python train.py --vocab_size=2048 --rope_theta=69700.0 --max_seq_len=512 --dataset="wikipedia_en"
Each number is 50 + 12 x the weight over its row's rms, rounded and kept within 0 to 99. Layers, rows and columns count from 0. The size before them is the row's rms in percent of the matrix's.

# v: layer 2 attention value, 192x192, rms 0.0464, rows 57-95, columns 64-127
# o: layer 2 attention output (transposed), 192x192, rms 0.0573, rows 57-95, columns 64-127
# q: layer 2 attention query, 192x192, rms 0.0462, rows 96-109, columns 64-127
# k: layer 2 attention key, 192x192, rms 0.0464, rows 96-108, columns 64-127
v57 098:55 54 60 63 35 62 36 62 61 50 68 46 60 38 47 57 40 37 14 41 57 73 41 35 37 55 60 67 39 39 58 69 42 46 55 48 68 54 47 55 75 47 43 51 54 46 60 38 60 57 61 63 15 40 57 53 51 42 50 25 52 66 49 53
o57 102:59 65 47 50 45 32 45 40 51 38 53 53 27 55 38 50 45 43 51 42 64 46 24 49 74 65 56 52 49 66 37 19 44 35 71 64 60 37 55 40 40 62 48 51 54 11 64 35 78 53 67 63 50 45 61 52 64 60 61 55 34 51 46 62
v58 090:54 50 42 32 68 54 48 58 51 42 48 64 62 44 63 41 51 49 39 69 52 49 23 69 31 44 33 40 52 61 59 56 62 62 47 37 52 31 72 28 58 54 39 44 77 56 41 33 38 50 41 61 38 35 44 51 45 70 72 44 55 26 38 36
o58 094:28 62 48 53 59 67 43 46 25 62 70 49 62 60 65 60 63 57 52 23 62 30 82 54 36 34 61 47 43 47 48 55 47 55 43 54 65 58 61 54 46 67 55 45 53 47 55 60 51 30 63 67 52 36 53 51 48 54 47 50 39 72 64 39
v59 097:31 51 52 61 26 48 47 67 47 47 42 67 80 48 44 61 59 45 59 54 57 50 47 56 36 64 39 24 55 43 40 37 56 39 60 52 49 56 52 49 66 40 63 62 55 65 42 64 66 47 23 46 58 68 61 64 64 34 31 66 35 81 71 52
o59 098:83 41 65 37 66 70 63 36 48 31 44 68 64 34 59 40 43 62 55 60 60 25 57 27 46 52 41 34 50 36 75 48 56 47 41 54 58 54 40 54 36 50 43 40 32 43 53 61 44 43 63 24 69 32 44 46 61 45 47 36 40 27 57 79
v60 096:37 53 64 39 52 52 59 77 62 47 23 58 35 48 41 23 39 50 44 49 75 68 57 37 34 39 53 38 46 56 51 48 50 57 59 47 49 52 44 31 51 49 35 70 54 45 56 45 31 40 61 44 30 72 78 63 45 37 51 48 50 63 63 52
o60 094:15 44 58 66 52 51 35 64 71 59 77 41 35 30 43 40 48 32 43 31 60 49 62 39 51 36 49 49 53 73 46 55 66 49 54 59 54 63 34 58 34 49 45 73 56 21 52 46 52 59 48 38 43 47 36 45 47 62 40 56 45 69 56 59
v61 100:58 65 23 61 48 39 58 52 42 60 49 44 59 37 61 53 83 35 62 64 44 57 55 48 52 51 42 51 43 52 29 50 71 48 55 60 54 50 56 50 54 56 49 41 57 51 47 56 56 45 42 63 41 63 49 41 57 44 45 56 38 45 46 62
o61 102:70 29 81 24 41 30 56 48 55 35 63 28 56 55 43 56 50 73 47 44 47 63 25 76 28 54 27 32 46 60 53 59 48 70 46 62 50 37 43 55 46 34 43 69 39 40 54 42 55 53 51 51 65 51 33 39 56 23 74 54 44 44 50 67
v62 092:35 41 48 47 46 54 56 52 42 55 74 63 39 22 47 66 30 54 55 44 51 68 54 56 60 35 52 53 39 61 57 58 29 61 46 40 46 50 67 45 45 69 48 60 49 56 45 51 20 27 28 57 55 50 61 38 60 57 61 63 44 46 67 27
o62 098:16 58 57 66 42 67 44 45 55 68 66 78 63 41 60 60 56 29 64 56 59 36 56 58 63 56 42 45 54 52 58 49 73 42 53 42 50 55 56 35 50 33 33 40 40 51 56 41 41 67 33 70 59 29 44 58 38 41 40 51 60 58 65 55
v63 103:48 57 34 36 73 38 51 60 61 61 68 40 60 47 43 50 55 61 45 54 62 44 62 51 49 44 54 49 57 50 46 53 63 16 55 45 45 63 33 44 45 50 34 43 47 57 30 62 48 46 50 65 56 60 28 46 64 38 62 19 38 48 64 49
o63 099:20 44 47 50 33 40 63 70 53 57 43 71 37 47 28 56 41 45 23 61 65 65 31 45 29 36 44 57 43 43 47 49 60 62 50 47 51 37 55 59 74 40 38 54 41 66 44 55 29 62 61 30 43 23 56 33 50 46 42 49 47 54 57 37
v64 102:55 54 40 53 37 71 28 63 30 66 49 36 44 43 69 48 49 62 41 40 56 28 69 42 35 67 39 39 31 43 58 44 36 38 66 54 39 45 58 65 62 58 47 50 54 82 43 46 64 35 45 52 68 29 46 54 62 48 21 48 51 63 57 49
o64 104:69 48 46 84 53 50 63 53 30 52 58 62 66 48 58 67 54 36 48 62 44 53 50 51 57 40 49 54 36 65 55 44 64 45 41 50 62 42 26 76 47 40 61 41 19 35 60 45 33 43 36 54 43 67 55 47 43 68 52 46 53 57 30 20
v65 101:56 33 44 36 46 37 40 38 50 31 49 37 33 42 57 36 56 48 46 60 34 51 56 48 29 44 67 33 75 45 43 57 42 59 51 39 38 78 54 44 55 54 56 38 67 57 51 42 40 54 66 64 60 60 47 51 44 56 88 49 29 48 63 69
o65 097:42 57 50 45 47 48 52 55 53 46 39 48 37 50 41 58 49 48 47 46 35 79 51 46 39 25 41 55 42 55 52 43 49 71 46 46 47 29 23 58 40 61 42 57 64 54 77 38 52 71 69 71 43 59 62 47 52 63 44 49 40 33 55 33
v66 094:49 45 32 51 55 45 60 51 67 51 37 53 47 32 53 40 60 43 51 72 37 42 42 32 49 48 50 48 39 55 26 55 39 46 63 77 69 40 67 32 37 56 51 48 69 84 48 41 44 74 40 49 44 30 22 42 46 61 30 52 60 35 42 40
o66 096:48 53 59 70 34 63 52 23 61 55 63 35 74 58 39 48 24 49 25 45 49 40 47 54 44 59 32 58 51 49 40 47 49 33 43 34 47 50 44 50 68 49 44 54 41 54 26 53 23 30 61 58 61 38 52 53 58 72 60 58 42 76 47 44
v67 107:57 24 67 27 36 46 51 26 37 60 41 55 43 65 57 40 44 44 57 50 48 53 45 30 53 52 28 41 22 61 28 23 61 57 45 52 61 63 37 50 63 60 66 68 65 62 37 37 52 33 57 29 35 49 49 56 61 48 49 62 47 43 68 64
o67 111:45 48 46 58 74 35 67 39 45 39 45 56 60 46 72 64 44 51 60 66 24 45 54 52 58 50 57 46 67 59 45 40 30 50 34 53 45 64 48 57 48 64 55 52 24 43 43 67 46 52 52 49 53 64 64 35 32 60 35 53 46 56 72 44
v68 089:59 41 40 52 44 52 54 64 49 35 74 33 23 43 48 49 40 59 74 53 43 32 55 55 45 54 43 50 39 44 80 49 49 64 38 34 68 48 32 52 44 83 34 56 47 25 43 36 51 39 62 43 43 56 66 56 54 58 55 59 41 50 68 50
o68 089:49 43 44 59 46 57 50 32 52 51 50 49 40 67 37 61 37 40 38 69 53 21 30 43 50 33 63 67 36 72 50 39 53 43 43 43 48 58 38 54 50 56 65 47 48 75 43 35 46 65 27 48 47 49 28 58 29 46 53 52 50 53 55 32
v69 087:68 35 47 53 58 58 57 59 54 34 79 08 66 37 61 41 39 36 62 44 54 24 37 61 24 55 43 71 45 50 44 59 46 42 51 61 60 83 40 50 51 58 40 56 43 32 42 43 64 41 49 48 69 62 58 46 36 42 51 31 39 38 50 49
o69 089:47 52 58 38 50 59 56 54 59 54 61 84 62 67 38 62 30 37 48 62 42 51 45 59 55 50 55 47 59 30 71 51 46 69 31 68 62 48 43 35 62 47 62 63 70 62 50 49 45 65 36 62 63 50 59 50 56 44 81 44 52 60 43 51
v70 100:58 64 60 41 52 62 65 51 51 46 44 57 33 43 39 46 48 50 67 41 68 53 44 57 49 72 41 56 14 54 54 54 65 46 41 39 59 50 60 49 22 62 44 47 53 45 51 68 35 43 26 33 43 39 54 34 56 43 48 55 35 71 52 63
o70 097:63 65 36 66 63 34 43 36 60 57 33 47 46 49 40 46 50 62 27 63 40 36 65 44 36 62 63 58 48 57 32 65 59 42 44 40 43 47 63 51 53 48 61 47 56 36 53 39 66 64 39 40 49 31 37 45 63 36 62 55 54 55 47 62
v71 099:63 42 62 62 59 47 52 48 72 52 48 66 55 66 49 39 74 45 42 60 37 31 28 32 44 46 46 60 58 42 45 40 58 47 68 62 42 63 57 53 59 61 32 69 44 48 49 43 61 43 45 45 49 50 40 36 32 67 59 53 47 41 50 45
o71 100:49 65 49 55 52 57 67 51 24 47 58 62 57 74 46 67 51 53 36 55 53 42 59 53 69 47 65 42 64 55 64 54 53 29 55 54 63 41 59 36 40 66 30 51 37 50 51 73 58 49 60 31 40 46 55 48 64 41 51 72 29 57 46 58
v72 102:41 37 46 63 49 40 56 36 25 46 57 39 56 66 47 64 50 61 53 36 55 34 36 47 43 45 16 31 41 42 63 24 54 57 56 53 61 39 48 46 47 66 65 50 48 31 34 56 39 50 30 46 38 47 66 33 57 58 59 60 50 44 66 49
o72 107:66 51 54 52 54 73 51 48 66 47 50 43 36 43 71 75 46 50 43 66 41 41 41 43 63 58 76 69 59 55 57 68 55 45 45 63 58 44 47 44 38 46 32 54 54 59 50 60 68 18 57 40 71 49 70 62 61 56 53 52 40 51 59 38
v73 104:47 51 56 54 64 47 36 38 45 67 35 42 43 61 50 36 60 48 32 56 61 29 46 48 62 46 43 72 60 47 76 37 45 57 31 40 36 79 59 62 62 41 45 66 55 26 37 45 57 43 48 61 61 35 62 59 48 40 64 52 53 58 36 42
o73 108:38 35 52 66 40 49 57 45 39 29 55 19 70 53 75 30 45 37 51 48 36 69 71 35 37 48 54 40 27 48 59 69 48 54 68 72 36 45 49 42 46 54 56 47 56 61 41 39 62 58 70 46 50 55 60 46 59 28 34 48 55 42 50 32
v74 104:40 33 57 76 47 41 57 58 39 46 60 53 64 53 51 59 63 33 57 63 45 58 66 52 59 41 12 54 53 63 58 47 49 42 48 69 42 51 46 46 58 40 54 68 54 60 55 68 56 45 39 33 49 26 45 63 58 54 58 21 48 21 41 54
o74 103:39 49 63 27 56 62 32 57 58 29 45 44 54 33 57 28 49 42 48 37 46 49 41 48 51 46 43 32 29 62 65 44 31 43 67 69 67 60 54 46 37 63 60 49 37 50 53 64 43 59 46 47 34 55 42 36 71 43 63 63 47 41 37 37
v75 098:42 65 44 44 63 47 59 45 54 29 58 47 43 60 41 54 60 70 56 31 62 45 41 42 55 43 23 51 29 60 43 44 32 48 66 30 39 64 42 66 50 44 51 55 54 48 77 35 75 46 58 58 58 67 47 43 55 49 59 37 41 58 85 75
o75 098:45 39 56 54 57 55 46 32 55 43 43 60 58 46 41 83 33 42 42 50 45 40 40 56 62 33 61 64 47 70 46 56 56 46 61 49 48 34 42 77 76 65 38 64 36 66 65 64 54 50 54 54 56 39 57 53 63 54 59 55 19 42 44 56
v76 095:52 41 61 61 60 56 46 54 52 71 49 60 60 50 53 46 26 42 38 77 47 57 53 64 42 47 74 46 48 35 53 47 59 37 53 37 42 49 45 72 76 73 20 22 50 40 39 42 52 45 51 51 44 58 39 50 53 47 32 73 44 37 48 42
o76 097:42 42 49 42 26 60 63 66 36 54 49 56 57 67 55 61 57 83 60 47 63 34 53 46 68 39 67 54 49 49 33 40 39 62 41 45 20 23 54 33 63 48 49 62 48 59 61 61 41 53 68 66 42 55 54 39 57 48 44 62 53 51 44 43
v77 089:49 69 44 60 32 49 45 60 58 45 59 46 66 47 52 61 50 48 52 45 48 45 83 49 46 57 80 42 41 55 66 46 36 48 47 50 56 74 30 42 43 52 44 62 43 47 67 55 55 42 48 37 58 63 48 43 34 27 76 33 57 66 31 46
o77 097:65 45 49 54 38 54 31 54 51 36 61 60 45 59 56 50 48 34 36 49 49 38 60 40 56 48 42 37 55 59 56 39 54 37 27 55 53 60 78 44 48 64 31 39 64 53 67 62 31 41 43 56 40 55 58 48 54 60 72 50 56 39 43 41
v78 095:52 52 57 51 53 39 55 46 37 43 44 59 45 63 42 59 61 64 47 42 21 57 66 65 77 27 30 68 59 52 69 47 62 64 57 58 39 51 53 61 56 22 58 68 53 69 50 50 55 42 55 35 61 71 48 45 30 61 51 68 47 64 43 42
o78 096:23 48 60 48 46 64 27 65 59 53 28 57 48 50 58 50 49 50 28 59 45 69 51 21 55 37 58 41 48 66 53 47 34 43 34 63 60 41 49 60 59 65 56 44 22 43 55 61 41 50 42 54 66 50 57 84 47 43 60 60 46 47 33 44
v79 091:61 42 48 52 60 56 38 56 45 51 55 35 42 74 60 49 54 63 67 44 66 53 57 48 55 61 48 36 51 43 56 43 34 69 67 56 44 45 29 50 56 43 54 51 45 59 73 67 62 53 46 53 43 75 25 37 63 61 46 41 48 53 49 68
o79 095:53 39 59 60 40 55 53 50 30 36 45 30 39 44 45 67 65 53 32 62 39 54 37 60 43 67 42 60 44 50 44 42 56 59 35 42 64 46 32 48 61 54 45 63 25 46 59 57 74 48 40 53 39 60 48 59 37 58 55 54 45 41 49 64
v80 100:37 61 49 50 56 36 61 61 58 15 35 50 38 67 45 54 62 49 54 49 66 56 51 16 44 43 41 62 63 54 52 51 68 73 53 42 30 44 64 46 67 42 66 45 53 38 46 47 58 38 60 59 53 39 58 36 46 55 40 45 38 56 75 44
o80 104:37 46 58 62 73 34 46 41 51 52 58 47 34 40 41 31 38 40 47 44 40 32 56 50 57 49 52 46 58 66 57 46 66 22 26 50 38 48 45 65 46 53 54 53 37 34 44 50 42 67 42 52 39 41 46 73 72 61 40 58 51 43 54 82
v81 099:57 58 29 44 53 68 31 34 35 60 59 62 30 45 60 64 46 61 54 50 73 46 31 61 72 42 60 49 33 41 67 59 49 39 67 71 57 60 49 15 62 61 40 62 60 45 64 42 52 48 62 58 45 59 47 67 69 61 52 44 54 46 43 43
o81 098:29 39 54 47 35 54 45 70 41 53 60 42 54 73 72 32 49 33 43 49 68 52 38 48 24 38 54 44 59 35 21 48 38 51 59 39 49 50 48 64 63 43 57 52 49 47 33 24 40 84 61 61 53 25 67 58 38 52 59 40 59 51 51 63
v82 110:36 59 41 35 40 53 51 48 41 51 34 57 31 44 74 54 47 45 50 64 27 70 32 32 45 41 33 63 54 39 45 44 40 62 59 36 37 49 56 44 64 60 54 48 67 61 49 52 32 42 36 43 53 45 58 59 52 48 73 39 45 56 44 50
o82 112:83 65 50 53 53 61 48 66 45 43 33 22 63 35 60 52 48 49 41 46 56 72 31 53 58 35 57 48 68 41 61 60 48 52 39 40 48 52 53 48 47 36 56 54 37 52 56 34 50 68 63 46 63 46 55 46 56 59 39 57 43 43 40 49
v83 108:49 48 65 75 46 39 35 54 56 35 40 28 57 53 32 49 60 45 48 43 47 44 49 41 50 46 38 52 48 35 58 38 18 72 42 39 42 41 63 41 48 51 32 58 42 49 73 47 58 57 66 42 38 61 42 48 33 51 35 54 39 29 52 58
o83 106:60 19 51 41 47 50 50 32 43 39 53 32 39 45 31 69 44 29 35 53 40 46 45 51 60 77 41 34 26 50 36 52 53 26 59 51 41 48 42 57 49 39 52 62 48 53 67 35 63 34 49 30 45 48 58 32 67 44 63 57 70 47 64 43
v84 100:37 56 47 29 51 59 48 37 53 37 39 70 37 56 59 38 57 40 42 59 51 46 58 49 44 43 47 46 57 42 61 61 41 23 43 78 40 64 51 70 43 58 62 48 56 64 58 48 54 57 73 44 39 44 33 34 47 53 75 57 41 61 66 65
o84 101:51 63 63 76 28 04 48 47 53 45 37 18 42 57 48 56 56 49 63 57 67 49 42 46 50 35 45 55 64 46 45 57 49 40 41 64 59 39 56 41 41 73 45 53 58 38 42 37 31 49 65 66 33 46 42 57 45 59 41 69 44 39 56 53
v85 100:52 46 51 66 52 48 55 51 40 46 63 42 52 55 68 55 39 72 59 30 71 53 49 28 57 38 46 48 48 42 61 65 58 64 48 44 44 41 62 65 58 69 59 75 59 36 48 18 40 41 41 68 58 43 59 55 58 78 24 38 29 53 60 67
o85 098:28 64 50 46 59 44 64 37 46 36 49 62 70 57 63 63 67 41 63 42 36 59 41 46 46 41 43 49 40 77 60 59 55 44 47 53 69 39 50 71 56 45 50 41 28 62 36 40 55 49 47 40 58 77 36 50 31 36 57 56 51 45 60 39
v86 100:34 50 64 53 41 70 66 26 65 53 53 46 60 43 58 52 39 62 40 39 59 56 33 47 24 53 49 46 58 49 51 35 72 42 43 67 61 64 48 53 25 47 43 62 64 52 41 52 52 47 59 45 48 47 37 56 15 40 55 58 42 48 52 79
o86 097:57 69 23 68 46 36 46 48 44 46 44 53 36 30 54 65 44 42 31 63 74 58 32 34 60 45 45 56 41 54 58 46 33 51 33 64 36 50 53 33 53 60 65 49 50 60 32 62 47 57 53 47 39 45 48 66 48 31 59 58 62 83 39 34
v87 094:44 32 35 54 64 43 56 51 49 34 56 42 47 42 47 54 53 37 62 62 55 37 60 37 62 57 30 47 66 42 70 62 32 74 25 55 44 45 50 55 58 31 48 43 42 41 54 45 59 66 52 45 52 48 27 52 43 70 55 57 50 54 46 40
o87 094:57 49 40 42 40 49 50 69 56 39 48 53 49 50 46 35 66 48 50 39 23 55 38 42 57 69 18 50 61 40 73 63 37 70 49 63 51 29 31 42 40 35 27 51 54 57 28 56 55 35 43 32 37 57 57 68 45 37 56 38 38 41 53 61
v88 095:32 32 50 64 45 41 53 40 53 57 61 49 53 67 64 82 46 68 27 69 49 33 53 69 49 57 55 60 54 48 67 21 57 55 77 47 41 69 40 45 45 60 57 48 43 60 52 53 67 40 42 45 37 38 39 44 64 54 60 61 48 27 58 55
o88 094:48 36 46 55 60 49 42 57 42 44 36 21 45 60 48 40 46 48 19 45 67 52 60 59 55 55 46 56 40 40 41 44 40 31 46 54 42 47 48 43 69 51 43 64 57 40 59 39 47 32 60 56 40 50 30 58 42 64 52 47 70 49 25 47
v89 105:32 43 54 56 34 88 60 34 62 45 54 29 60 54 67 47 64 66 44 42 47 46 61 36 52 49 85 33 64 58 47 45 59 48 67 46 39 52 30 52 68 69 53 59 62 54 60 60 56 54 72 60 57 42 49 40 66 62 75 54 76 23 60 47
o89 102:75 47 56 74 65 52 58 69 56 54 39 15 57 49 42 53 46 50 37 41 71 37 52 71 55 49 23 50 56 62 54 53 61 53 65 54 62 53 45 32 60 65 42 68 57 50 53 61 43 56 42 52 49 50 41 62 31 48 39 41 63 45 55 46
v90 099:35 57 33 50 38 60 72 62 57 50 44 55 38 43 37 64 75 49 51 36 51 41 31 63 44 67 51 70 46 43 51 44 37 35 61 62 48 77 39 28 48 65 54 63 68 55 49 52 51 69 42 47 55 74 49 33 62 43 66 71 53 51 46 43
o90 097:72 34 51 43 54 60 41 49 55 52 60 51 53 40 66 49 42 60 38 55 41 38 32 52 61 47 53 35 54 35 43 64 54 53 62 62 40 59 53 58 40 45 48 59 58 57 38 36 46 50 47 55 71 25 47 47 42 39 64 71 35 45 58 55
v91 090:35 52 22 48 64 53 50 51 46 73 41 35 61 46 61 37 59 49 58 44 63 49 46 39 54 54 54 82 61 52 30 45 49 43 63 40 45 49 63 64 62 56 76 36 50 46 44 64 65 40 77 49 40 42 28 43 39 55 58 80 42 35 44 56
o91 092:49 64 60 70 42 51 50 66 52 38 53 46 38 57 58 50 40 43 60 44 38 64 53 47 70 49 42 60 54 44 64 72 42 47 49 53 41 47 43 73 32 50 42 46 46 56 32 51 54 61 66 39 59 31 48 64 71 66 40 55 73 54 44 44
v92 103:37 36 49 51 55 28 67 51 56 36 46 44 53 63 40 55 67 43 57 46 39 35 51 57 47 42 64 53 45 39 73 19 59 34 50 56 63 56 54 55 47 50 41 54 37 51 60 58 48 55 42 45 50 43 71 45 28 31 49 56 64 39 55 41
o92 106:50 36 67 37 52 48 58 44 53 36 46 70 46 52 43 41 48 61 45 44 64 55 76 44 54 50 47 61 51 46 35 35 51 50 44 43 71 40 47 34 51 45 45 52 64 40 74 60 55 57 55 43 55 42 30 38 50 38 64 27 37 58 38 48
v93 102:41 64 29 64 76 59 54 51 28 40 52 38 61 63 68 54 28 56 42 42 42 64 69 51 30 33 55 38 36 64 64 54 68 42 09 38 80 36 45 49 34 70 51 59 48 60 53 62 68 53 57 69 46 42 58 31 47 37 44 68 44 74 54 50
o93 098:55 42 40 41 35 63 33 50 67 45 35 63 36 30 43 62 52 60 54 45 41 38 24 45 37 67 51 53 50 48 44 49 42 48 40 47 54 79 72 41 55 17 53 51 74 49 50 55 32 50 39 29 51 70 23 50 27 61 57 49 53 46 79 55
v94 100:46 59 30 36 40 56 95 52 27 38 44 53 56 56 41 70 31 55 48 54 52 50 51 36 70 39 32 38 63 67 42 64 45 44 39 55 40 59 63 34 37 44 56 51 57 61 46 52 45 28 37 78 53 34 39 59 70 47 48 54 60 61 51 54
o94 106:68 64 80 64 60 61 28 47 53 49 44 48 52 58 61 75 62 44 53 51 65 45 36 64 53 47 58 47 35 38 34 58 59 42 34 39 42 51 52 41 79 37 42 48 39 48 42 51 58 61 53 47 53 54 62 51 50 51 53 35 30 48 38 56
v95 103:57 68 49 61 55 45 50 48 68 65 52 45 51 45 57 64 77 49 59 46 41 51 46 67 39 53 67 56 56 30 69 54 52 59 33 48 69 58 52 39 42 64 45 55 71 32 42 45 40 51 63 45 41 56 37 49 43 55 38 57 51 55 48 27
o95 103:52 64 38 44 53 41 44 46 39 48 60 34 64 71 38 56 62 61 39 28 43 60 36 45 58 58 33 44 63 51 24 58 47 69 45 45 63 46 55 43 34 68 63 48 60 78 56 63 44 56 73 33 73 34 63 62 48 31 45 40 41 51 48 69
q96 054:48 59 59 47 37 42 56 40 50 46 66 38 43 32 39 54 58 47 53 50 55 70 64 52 45 60 66 68 45 70 64 42 65 67 53 36 46 39 59 40 47 57 65 28 61 47 44 41 50 46 63 48 55 43 32 36 50 46 47 43 63 51 39 48
k96 092:61 47 56 44 58 59 77 52 62 29 40 31 41 41 66 63 44 44 27 51 64 26 36 53 73 59 53 39 50 23 48 62 54 69 42 39 43 38 23 55 59 37 46 53 48 49 68 45 34 68 61 41 46 47 63 34 37 56 56 46 66 42 53 51
q97 062:59 41 38 35 55 46 78 34 50 48 37 40 52 53 51 50 59 32 53 51 52 28 38 50 62 53 72 53 33 33 49 40 39 49 66 51 41 42 55 39 30 50 62 54 36 48 68 44 59 72 48 33 37 24 53 52 44 53 61 39 45 47 64 41
k97 086:50 49 54 40 47 42 53 58 64 33 60 43 50 33 77 61 50 62 49 47 62 59 52 34 45 44 39 38 68 58 68 82 39 40 17 35 55 53 44 52 62 40 58 24 40 65 58 66 37 35 57 33 37 44 58 65 47 59 68 52 37 42 45 71
q98 078:68 46 42 20 41 36 65 54 36 43 58 38 49 60 34 53 37 43 40 51 50 45 43 32 53 42 54 56 44 48 54 39 49 62 74 43 50 35 61 49 33 36 30 46 41 62 45 52 47 31 56 53 74 45 66 57 53 67 73 28 60 51 53 62
k98 095:47 57 69 59 58 58 31 50 32 36 48 63 56 50 35 29 41 49 49 56 54 65 64 58 47 60 45 64 58 73 65 59 51 58 69 61 58 53 59 53 42 60 32 44 32 50 54 43 54 54 43 52 77 52 45 81 48 68 47 50 65 43 32 55
q99 061:55 51 57 42 43 80 49 55 47 26 24 63 71 38 29 50 44 64 67 47 58 51 47 66 50 44 40 55 39 61 46 44 62 60 41 43 61 63 72 50 71 53 74 34 52 47 39 50 31 43 77 57 65 45 56 55 50 47 49 68 57 41 49 71
k99 084:17 36 58 46 47 37 62 60 53 44 67 69 52 65 47 40 43 41 45 31 52 43 39 59 36 30 52 53 53 39 34 48 49 45 51 38 43 59 50 49 57 55 71 44 62 51 38 44 41 22 80 62 64 52 54 60 51 71 48 41 42 54 54 57
q100 098:19 52 41 46 66 52 59 53 35 56 65 53 27 51 44 57 54 36 61 73 62 42 57 30 61 57 62 61 52 61 48 45 44 71 66 56 71 48 35 42 50 47 44 64 63 64 47 46 63 38 38 60 40 48 54 54 56 41 47 42 64 64 22 48
k100 097:54 36 24 40 58 46 33 41 43 66 42 34 56 51 67 34 49 58 47 48 40 56 58 59 49 45 64 57 63 26 25 57 57 75 64 65 45 66 56 71 31 48 54 48 41 65 62 44 50 38 46 45 59 39 61 47 47 33 59 72 54 30 22 36
q101 080:55 33 48 73 44 44 48 67 50 58 44 42 47 36 46 55 48 62 69 29 34 50 53 66 51 39 45 62 59 39 44 39 73 22 39 32 20 58 39 49 58 49 57 62 42 46 50 53 47 48 75 47 61 49 54 31 57 39 51 63 68 18 42 51
k101 095:46 64 58 57 35 47 30 42 54 54 61 66 52 51 48 52 27 66 67 35 40 39 46 49 59 35 36 50 44 45 42 30 58 54 64 62 75 59 56 41 69 51 60 36 43 59 48 59 64 35 58 56 54 53 63 54 58 48 35 20 59 41 29 56
q102 085:41 34 56 50 58 50 60 51 50 51 36 57 70 68 56 54 32 46 47 50 62 61 38 64 51 52 36 76 60 52 54 37 39 66 36 55 50 65 59 50 41 62 65 63 37 43 39 55 24 53 46 42 52 51 46 40 46 78 37 56 61 55 53 70
k102 098:54 43 56 54 35 51 62 56 29 36 44 08 52 25 60 51 60 39 31 58 35 52 40 61 45 66 40 38 50 70 65 55 37 51 49 65 67 43 51 36 54 54 44 37 58 55 52 26 59 52 42 50 68 51 67 16 45 69 39 38 49 42 55 72
q103 106:50 51 66 73 54 40 63 69 55 33 52 51 57 45 34 64 61 30 49 35 61 68 41 28 71 63 48 45 61 45 50 38 53 45 65 47 53 43 56 41 37 58 46 54 40 33 62 44 39 53 54 48 64 52 56 65 46 59 54 55 65 36 39 45
k103 095:67 60 30 46 60 44 45 57 44 52 68 51 48 45 45 53 62 76 49 39 57 41 54 30 60 50 49 45 31 56 60 57 42 59 65 43 73 55 51 56 58 24 43 64 32 76 59 67 33 58 56 41 42 43 59 64 61 51 51 63 43 44 61 54
q104 099:44 57 36 77 54 59 39 45 37 42 77 43 64 47 44 52 52 77 48 61 55 45 61 77 58 76 70 61 43 38 44 51 34 61 52 65 58 38 45 54 36 41 32 35 45 57 64 65 60 62 45 59 49 46 61 59 50 64 28 69 49 33 57 61
k104 098:45 58 46 44 48 37 28 46 54 62 21 32 62 58 34 39 64 39 15 55 51 48 58 40 34 64 59 53 71 52 34 33 38 26 61 23 46 55 56 69 44 47 62 49 60 52 61 63 49 48 30 61 58 39 50 50 40 45 56 34 31 64 43 57
q105 093:49 50 48 57 52 25 47 62 57 40 51 46 58 58 49 49 79 48 38 44 53 31 60 56 35 46 79 37 48 39 60 71 42 33 50 48 39 44 54 53 58 64 55 56 51 50 60 77 59 61 52 42 46 64 31 50 41 59 52 43 69 34 42 36
k105 094:61 55 49 66 47 49 44 26 53 45 65 48 40 46 57 56 59 38 52 48 56 38 42 55 48 59 46 61 65 31 41 48 64 49 65 57 51 39 56 60 67 57 52 66 62 55 32 71 45 48 43 54 42 58 70 24 76 42 48 74 60 55 42 57
q106 097:48 63 53 46 44 32 58 66 30 52 63 65 41 45 49 58 42 44 61 29 45 57 61 31 64 57 50 50 48 56 37 52 30 61 37 65 69 44 49 52 72 51 59 51 53 24 51 53 33 55 58 73 39 30 30 43 47 64 45 49 32 44 57 73
k106 096:42 47 73 58 52 60 60 50 34 59 57 45 57 34 58 62 50 32 50 57 63 30 22 45 46 47 54 44 41 36 53 52 58 47 56 61 52 61 50 56 53 69 47 47 65 46 42 44 40 32 41 39 37 58 32 47 57 66 42 71 60 53 36 62
q107 069:60 46 67 58 54 53 24 44 63 64 39 49 56 59 42 32 40 70 56 38 52 51 71 48 51 51 13 55 60 50 39 33 54 60 41 72 59 43 48 43 66 47 39 28 35 52 30 48 39 55 50 41 54 60 65 41 47 47 44 47 47 59 48 41
k107 089:51 44 57 60 67 39 52 41 28 52 56 69 30 45 47 46 51 41 73 69 20 44 44 51 44 53 65 59 51 71 61 26 49 56 42 60 70 57 54 62 57 55 56 57 53 35 46 70 29 51 60 61 43 41 61 64 55 44 22 57 59 61 33 66
q108 088:57 43 61 45 35 79 42 49 39 43 32 37 41 42 46 53 45 62 40 47 50 50 82 59 50 50 44 51 66 43 56 40 45 48 36 49 50 53 40 42 58 66 61 62 47 45 61 50 46 26 65 61 49 38 73 57 34 47 40 47 49 58 70 61
k108 088:55 58 51 48 51 51 44 24 30 53 53 57 38 35 62 83 54 48 62 45 49 30 27 57 44 46 28 50 62 55 56 60 37 23 62 48 42 41 53 45 44 72 65 32 49 78 58 43 52 31 40 36 50 52 45 65 42 42 55 42 43 47 37 52
q109 089:47 52 66 44 32 51 39 31 55 71 68 65 57 43 37 38 51 50 54 60 51 64 39 49 64 45 56 47 35 59 53 56 73 73 44 32 65 66 45 59 56 57 58 58 52 30 69 46 43 43 25 48 41 50 57 17 52 70 59 39 52 58 42 55